config = dict(
    n_layer=10,
    d_model=96,
    n_head=2,
    n_kv_head=2,
    head_dim=64,
    d_mlp=512,
    vocab_size=1024,
    activation='gelu',
    norm='rmsnorm',
    norm_place='peri',
    norm_eps=1e-06,
    positions='rope',
    rope_base=10000.0,
    rope_fraction=1.0,
    qk_norm=False,
    attn_scale=0.125,
    bias='none',
    tie_embeddings=True,
    parallel_block=False,
    extras=['capped logits'],
    init='normal',
    init_std_qkv=0.0526,
    init_std_o=0.0118,
    init_std_up=0.0526,
    init_std_down=0.0118,
    optimizer='adamw',
    lr=0.00461,
    beta1=0.9,
    beta2=0.99,
    weight_decay=0.0,
    lr_head=0.0193,
    grad_clip=1.0,
    warmup_steps=320,
    schedule='wsd',
    decay_fraction=0.845,
    decay_shape='linear',
    final_lr_fraction=0.05,
    batch_tokens=32768,
    seq_len=1024,
    doc_mask=False,
    train_tokens=114700000,
    steps=3501,
    dataset='wikipedia_en',
)
Each number is 50 + 12 x the weight over its row's rms, rounded and kept within 0 to 99. Layers, rows and columns count from 0. The size before them is the row's rms in percent of the matrix's.

# layer 3 attention query, 128x96, rms 0.128, rows 94-110, columns 0-95
068:71 57 31 53 63 48 57 43 36 41 50 57 45 46 48 44 59 29 67 50 53 45 56 51 68 68 37 39 59 62 48 51 37 55 63 53 60 65 41 53 37 73 40 65 39 74 38 50 38 43 41 45 49 34 55 42 43 49 63 77 55 43 37 53 50 31 72 63 31 60 38 23 38 66 40 59 49 42 42 58 26 68 60 63 51 55 72 53 38 43 52 73 42 52 62 56
062:50 59 53 56 49 65 63 55 49 38 71 39 35 66 31 48 46 44 53 46 31 60 61 49 73 51 55 27 22 46 53 56 49 31 70 45 66 44 43 56 51 65 54 56 64 48 39 36 37 66 56 59 54 31 48 58 60 58 40 63 39 56 41 36 16 59 57 54 50 44 42 33 45 60 53 25 50 41 46 68 33 75 76 57 45 42 62 43 35 48 53 42 45 53 55 50
079:47 50 72 61 53 54 53 50 38 36 45 36 45 35 57 50 64 55 48 72 38 56 47 51 44 51 40 79 55 36 39 51 39 54 52 40 41 39 47 32 64 70 38 58 52 43 50 50 80 61 44 53 65 65 64 50 40 49 22 50 37 62 37 67 57 63 53 61 49 73 36 55 38 70 65 30 43 77 36 68 39 60 57 40 49 53 58 31 51 43 41 40 55 56 55 70
055:53 69 24 59 19 39 43 50 56 72 39 62 48 45 54 38 29 54 55 50 61 61 55 53 43 58 66 47 60 53 56 74 56 45 39 57 27 64 51 67 46 20 35 52 52 51 67 54 45 42 50 50 38 55 35 48 58 51 61 45 51 58 48 45 53 53 49 39 57 51 73 57 58 39 58 66 56 52 57 41 85 31 43 66 47 33 15 52 64 48 60 55 55 57 54 54
073:52 56 57 43 59 58 48 65 56 66 45 49 59 43 49 58 35 49 51 37 35 52 37 38 47 46 76 47 73 53 46 45 62 58 37 47 55 57 47 59 52 35 52 59 55 49 39 41 36 71 49 40 54 56 40 46 51 40 43 22 79 62 50 35 74 38 25 18 48 27 64 48 43 27 34 51 38 54 36 25 54 54 34 49 43 50 41 59 46 28 42 38 49 62 41 43
070:53 50 45 53 68 65 45 57 37 70 41 59 35 46 78 36 47 37 29 47 37 44 43 63 33 57 48 71 46 44 53 56 51 38 57 47 29 59 46 52 56 45 38 54 47 59 48 44 56 36 48 68 39 77 44 55 56 43 47 61 50 34 29 48 63 43 50 49 38 87 73 49 43 33 55 36 38 74 70 47 58 53 42 34 53 47 49 51 60 32 68 46 42 60 58 71
103:40 56 48 56 49 41 48 51 62 59 38 22 45 68 37 55 22 41 50 51 48 63 59 47 59 66 47 31 62 39 44 75 39 48 42 33 53 52 33 74 45 39 34 63 50 63 34 32 58 84 46 47 67 42 33 49 58 64 36 29 64 54 35 40 38 55 45 40 38 29 59 50 57 51 31 56 45 56 52 48 57 62 65 66 34 55 57 61 60 52 45 61 47 54 67 54
091:55 45 45 62 33 30 49 47 38 51 23 48 39 47 35 68 62 53 57 45 67 67 58 50 47 63 54 60 58 49 33 64 29 50 51 43 49 70 57 38 28 46 24 67 30 63 49 34 62 66 49 49 59 48 55 41 38 33 32 58 57 63 39 53 43 48 66 62 38 57 37 42 53 74 54 67 61 54 31 69 48 58 63 62 59 52 56 44 59 61 45 66 48 54 78 42
094:47 54 41 46 63 65 62 53 53 73 60 45 44 44 65 44 48 45 29 58 55 31 58 59 49 62 43 68 45 61 47 69 48 38 63 53 43 22 28 61 41 56 45 46 64 52 54 59 64 50 43 72 52 51 49 55 66 58 33 37 40 27 41 61 43 68 78 64 42 66 69 41 58 62 56 35 27 77 54 57 52 49 63 49 67 60 64 47 57 50 75 51 38 52 52 57
112:27 49 67 69 49 52 55 64 56 52 59 34 53 46 55 52 51 62 29 61 26 41 54 47 39 64 65 76 57 34 52 48 59 34 56 41 52 20 50 55 60 50 51 41 68 46 36 59 73 66 63 56 49 68 64 51 65 61 35 35 41 57 37 62 56 66 55 60 58 70 54 55 56 48 54 31 29 63 61 49 44 50 41 20 60 60 53 51 41 38 48 48 46 43 45 73
114:57 52 43 42 55 67 66 41 54 47 59 66 45 52 47 39 58 48 70 36 55 30 48 72 51 29 44 37 36 53 66 35 55 51 53 58 37 40 56 60 59 44 83 45 30 49 54 65 35 23 50 48 48 58 56 61 41 64 59 70 53 40 53 59 51 63 53 69 46 68 45 57 39 43 57 52 71 30 47 46 53 26 32 49 27 45 66 46 40 53 66 49 44 69 41 71
142:57 31 60 44 54 53 49 37 46 18 51 54 43 21 44 47 67 52 56 69 31 43 48 58 54 37 30 57 45 43 42 47 34 70 64 43 45 37 54 19 63 67 55 46 34 39 56 50 63 39 39 46 65 58 62 43 45 48 40 67 43 47 39 63 57 62 52 65 36 61 28 50 35 69 52 34 76 53 46 60 37 53 45 47 52 54 59 39 41 62 35 63 58 46 68 60
147:51 48 47 59 49 46 49 53 43 52 40 49 47 40 73 39 62 56 25 70 45 45 49 61 27 43 36 88 42 52 53 44 46 45 55 55 26 37 50 32 60 55 30 35 47 46 59 44 67 42 48 69 64 69 60 55 48 45 40 57 31 39 39 61 70 55 60 68 40 83 51 51 53 59 67 32 44 66 60 61 56 45 49 38 64 53 50 35 68 48 66 56 51 59 55 61
164:63 55 32 43 45 44 60 31 55 57 39 63 51 58 43 47 53 36 62 49 83 42 64 59 52 38 37 32 52 73 58 60 45 49 39 69 44 57 45 58 36 48 59 43 45 53 66 53 43 35 45 54 57 41 43 62 44 59 61 57 45 41 56 49 25 60 70 66 39 46 46 30 68 63 53 74 59 39 41 57 61 27 71 68 52 44 55 40 67 72 71 62 32 62 50 54
124:25 51 68 65 44 43 61 41 51 23 54 50 40 61 33 61 60 64 36 61 52 57 43 36 52 35 41 50 63 46 39 57 42 55 44 39 80 46 44 31 46 75 58 51 52 64 37 62 57 63 48 58 50 41 66 44 42 52 43 50 36 58 56 51 41 59 68 59 54 74 20 30 46 58 32 47 45 69 44 63 25 55 48 54 63 56 54 41 34 40 34 61 60 35 44 52
167:33 62 49 57 54 51 62 34 50 48 47 37 45 42 41 41 36 33 63 38 49 45 56 80 57 39 43 44 60 28 39 68 29 52 52 42 48 40 48 67 59 52 58 60 24 55 36 46 56 62 48 50 51 53 55 70 41 60 40 47 57 54 22 51 63 50 67 60 43 72 41 62 29 52 46 37 71 64 50 62 47 64 52 69 38 49 65 50 45 29 37 71 72 43 67 58
173:51 63 50 47 48 47 69 38 37 67 34 36 48 55 60 46 31 51 57 32 58 38 35 51 33 35 54 46 70 51 51 50 46 51 23 43 34 55 52 87 49 36 61 47 46 60 50 57 55 62 28 37 58 58 63 60 29 38 41 41 66 36 40 47 78 32 60 46 38 66 45 52 70 25 42 57 48 64 54 35 43 45 43 43 42 57 48 50 63 35 56 62 51 63 41 61
# layer 3 attention key, 128x96, rms 0.125, rows 94-110, columns 0-95
065:77 53 48 56 46 43 35 37 47 60 43 52 50 40 50 55 47 44 53 74 51 61 61 57 69 64 46 67 58 48 42 56 36 67 49 48 51 64 46 37 46 81 44 76 09 56 40 61 63 47 27 44 52 51 58 67 46 52 58 64 55 43 32 61 64 51 66 53 53 54 34 63 49 61 51 45 47 41 43 58 54 58 70 47 80 40 45 47 38 56 44 52 24 34 61 46
056:52 59 67 63 46 31 41 47 50 38 50 42 70 47 55 46 48 46 49 50 51 32 66 38 48 56 39 48 68 63 41 35 43 51 57 38 55 75 60 50 49 71 44 67 19 74 39 60 56 36 49 48 67 52 68 53 36 69 66 39 58 53 53 66 52 49 56 67 54 44 35 45 43 73 24 59 48 45 65 48 60 50 64 51 59 43 60 53 48 63 19 54 27 39 46 36
089:48 59 59 56 34 60 34 50 45 61 60 57 48 48 49 63 65 40 44 58 41 53 63 52 65 56 41 62 35 52 44 47 48 51 35 42 51 50 37 45 41 71 49 51 60 47 26 68 64 41 50 44 56 44 48 48 53 63 33 62 54 68 49 63 47 32 69 85 40 55 47 50 70 63 51 45 60 51 47 79 56 54 75 76 75 51 43 65 40 56 20 66 58 38 49 54
048:56 37 41 30 36 53 51 44 50 55 34 50 43 59 45 45 54 60 69 52 59 73 65 37 51 62 38 75 38 36 24 60 48 60 57 36 28 51 50 56 35 67 38 75 31 54 42 51 67 30 36 47 66 55 54 42 50 43 48 59 64 63 55 59 67 34 52 67 33 71 50 31 67 48 66 61 48 44 47 75 48 43 66 57 51 47 38 51 60 58 59 64 36 43 50 48
076:46 46 52 57 43 59 47 63 60 63 64 44 79 54 73 38 47 48 49 44 39 45 20 47 52 49 62 26 43 73 65 40 43 55 53 42 66 44 54 46 58 35 47 44 55 60 42 82 54 58 68 54 36 43 61 53 53 28 58 64 58 48 45 54 40 19 61 42 44 20 40 59 55 37 41 53 55 69 68 47 65 50 43 57 45 50 39 64 48 60 36 35 65 51 41 36
090:49 26 45 33 56 59 43 46 57 49 58 75 59 61 59 45 54 54 53 42 60 70 48 67 52 41 49 56 25 51 30 60 64 71 41 56 21 46 32 46 45 46 39 37 62 27 58 53 52 57 40 45 48 37 38 35 50 40 31 45 47 53 65 40 64 46 39 43 47 77 79 57 53 33 77 47 39 59 37 61 43 58 42 47 42 42 44 54 45 49 71 70 64 47 53 56
071:52 24 48 67 46 46 64 53 58 29 45 58 60 36 62 43 37 52 62 44 57 34 31 56 48 45 64 47 66 47 52 58 53 45 51 45 53 47 68 56 49 20 60 33 48 42 69 54 53 59 50 65 52 56 52 40 50 06 53 72 50 49 38 56 39 53 24 29 54 43 44 50 25 45 58 45 45 47 50 46 23 60 24 46 35 48 58 45 57 54 52 56 66 59 48 63
104:54 52 50 66 69 39 57 54 38 43 47 46 59 57 61 38 31 38 52 68 33 40 47 43 65 63 58 48 51 52 58 45 52 71 73 58 68 64 42 55 60 43 36 76 28 55 52 53 52 46 45 46 48 45 48 51 56 45 42 51 68 34 35 68 72 49 51 39 44 11 46 36 71 46 53 53 53 62 55 50 67 55 79 48 40 48 54 39 39 36 68 57 28 50 65 63
090:58 56 49 46 59 37 53 55 48 38 28 40 53 58 52 37 35 52 55 40 62 54 53 44 74 56 52 42 68 47 58 49 51 59 60 57 56 67 69 58 59 58 41 73 21 74 51 38 46 66 26 55 51 54 55 63 42 40 88 43 57 40 46 48 58 55 33 30 53 44 50 59 51 60 47 55 57 42 57 30 50 44 50 48 33 41 46 34 54 44 89 33 31 48 51 34
120:35 43 47 47 58 59 65 49 52 63 65 58 35 33 54 55 52 57 46 59 58 47 45 63 35 41 43 56 27 42 36 63 51 67 38 52 30 47 40 38 47 42 45 28 78 41 54 58 53 37 49 56 66 54 35 38 50 47 05 46 56 55 55 62 47 44 51 61 50 67 76 44 62 38 51 45 49 62 38 62 48 60 53 77 65 49 51 58 37 57 39 69 77 58 49 59
118:51 25 35 43 68 37 68 45 55 42 41 40 47 45 57 29 33 48 55 56 50 41 36 50 50 61 53 40 76 41 57 65 49 48 67 46 56 46 70 50 55 18 38 48 44 54 58 40 48 57 43 67 54 65 53 46 48 14 53 60 48 41 50 52 57 47 33 23 66 53 52 54 40 35 57 65 56 55 55 23 39 48 15 43 31 43 46 51 56 55 63 44 55 56 49 39
131:51 61 45 45 46 42 39 52 48 52 48 55 34 67 41 59 65 56 46 39 59 51 59 61 67 52 51 49 38 76 40 58 51 42 51 56 23 55 50 53 53 86 45 45 38 40 39 48 44 61 25 48 53 50 66 53 48 46 57 34 30 54 47 48 58 71 57 59 65 92 48 69 24 67 64 54 41 28 35 59 54 57 44 52 67 43 56 56 45 57 35 37 44 39 42 38
160:46 46 61 49 30 67 42 55 67 64 68 62 53 56 65 51 58 57 49 42 43 52 45 54 23 43 53 38 25 69 45 45 49 58 22 51 33 49 43 38 44 43 53 32 78 26 39 67 48 54 65 39 42 36 47 42 47 44 28 64 46 72 48 60 48 35 52 57 48 48 59 54 43 40 48 37 47 64 53 74 47 59 47 51 56 52 48 60 37 54 27 57 81 56 47 69
153:50 56 38 31 63 56 46 41 46 53 43 58 34 54 45 45 51 70 49 56 66 72 57 64 50 53 38 62 23 38 35 63 63 68 44 61 22 49 51 58 46 67 39 58 60 50 52 50 50 47 21 49 57 61 42 46 43 44 27 44 53 56 56 46 59 59 38 57 47 93 76 52 64 48 66 46 55 50 41 52 45 47 66 56 63 34 38 48 46 50 85 57 49 49 49 51
113:27 64 53 51 42 69 26 37 41 41 51 42 48 40 38 55 77 71 48 58 65 54 61 54 41 54 61 47 45 37 43 42 49 43 56 46 69 46 26 41 41 60 60 65 67 71 60 45 50 38 90 43 39 43 59 43 52 64 53 60 38 49 59 37 35 42 73 57 52 42 73 49 63 48 38 35 51 40 41 37 28 43 56 42 63 51 47 43 68 35 48 47 54 49 56 36
165:61 57 48 66 51 45 56 66 53 83 50 60 36 54 44 66 40 29 50 49 45 29 52 39 57 46 49 57 58 46 45 57 32 54 35 48 46 54 46 49 58 56 72 35 40 56 33 51 39 55 31 51 74 49 40 70 50 71 49 57 44 56 45 64 45 55 46 75 70 63 45 57 49 69 22 65 46 51 50 64 50 58 66 73 56 59 53 53 37 51 14 43 36 45 48 44
155:45 40 34 58 64 46 46 66 49 59 52 56 40 42 56 36 46 54 48 45 64 30 36 52 32 66 58 33 64 65 49 65 39 64 54 43 37 53 78 48 49 42 45 59 47 76 45 46 45 63 26 56 73 77 67 66 45 35 25 55 40 39 38 74 62 52 32 45 57 63 50 44 56 56 34 71 46 53 59 37 46 34 40 61 45 52 55 57 37 47 55 39 55 55 52 27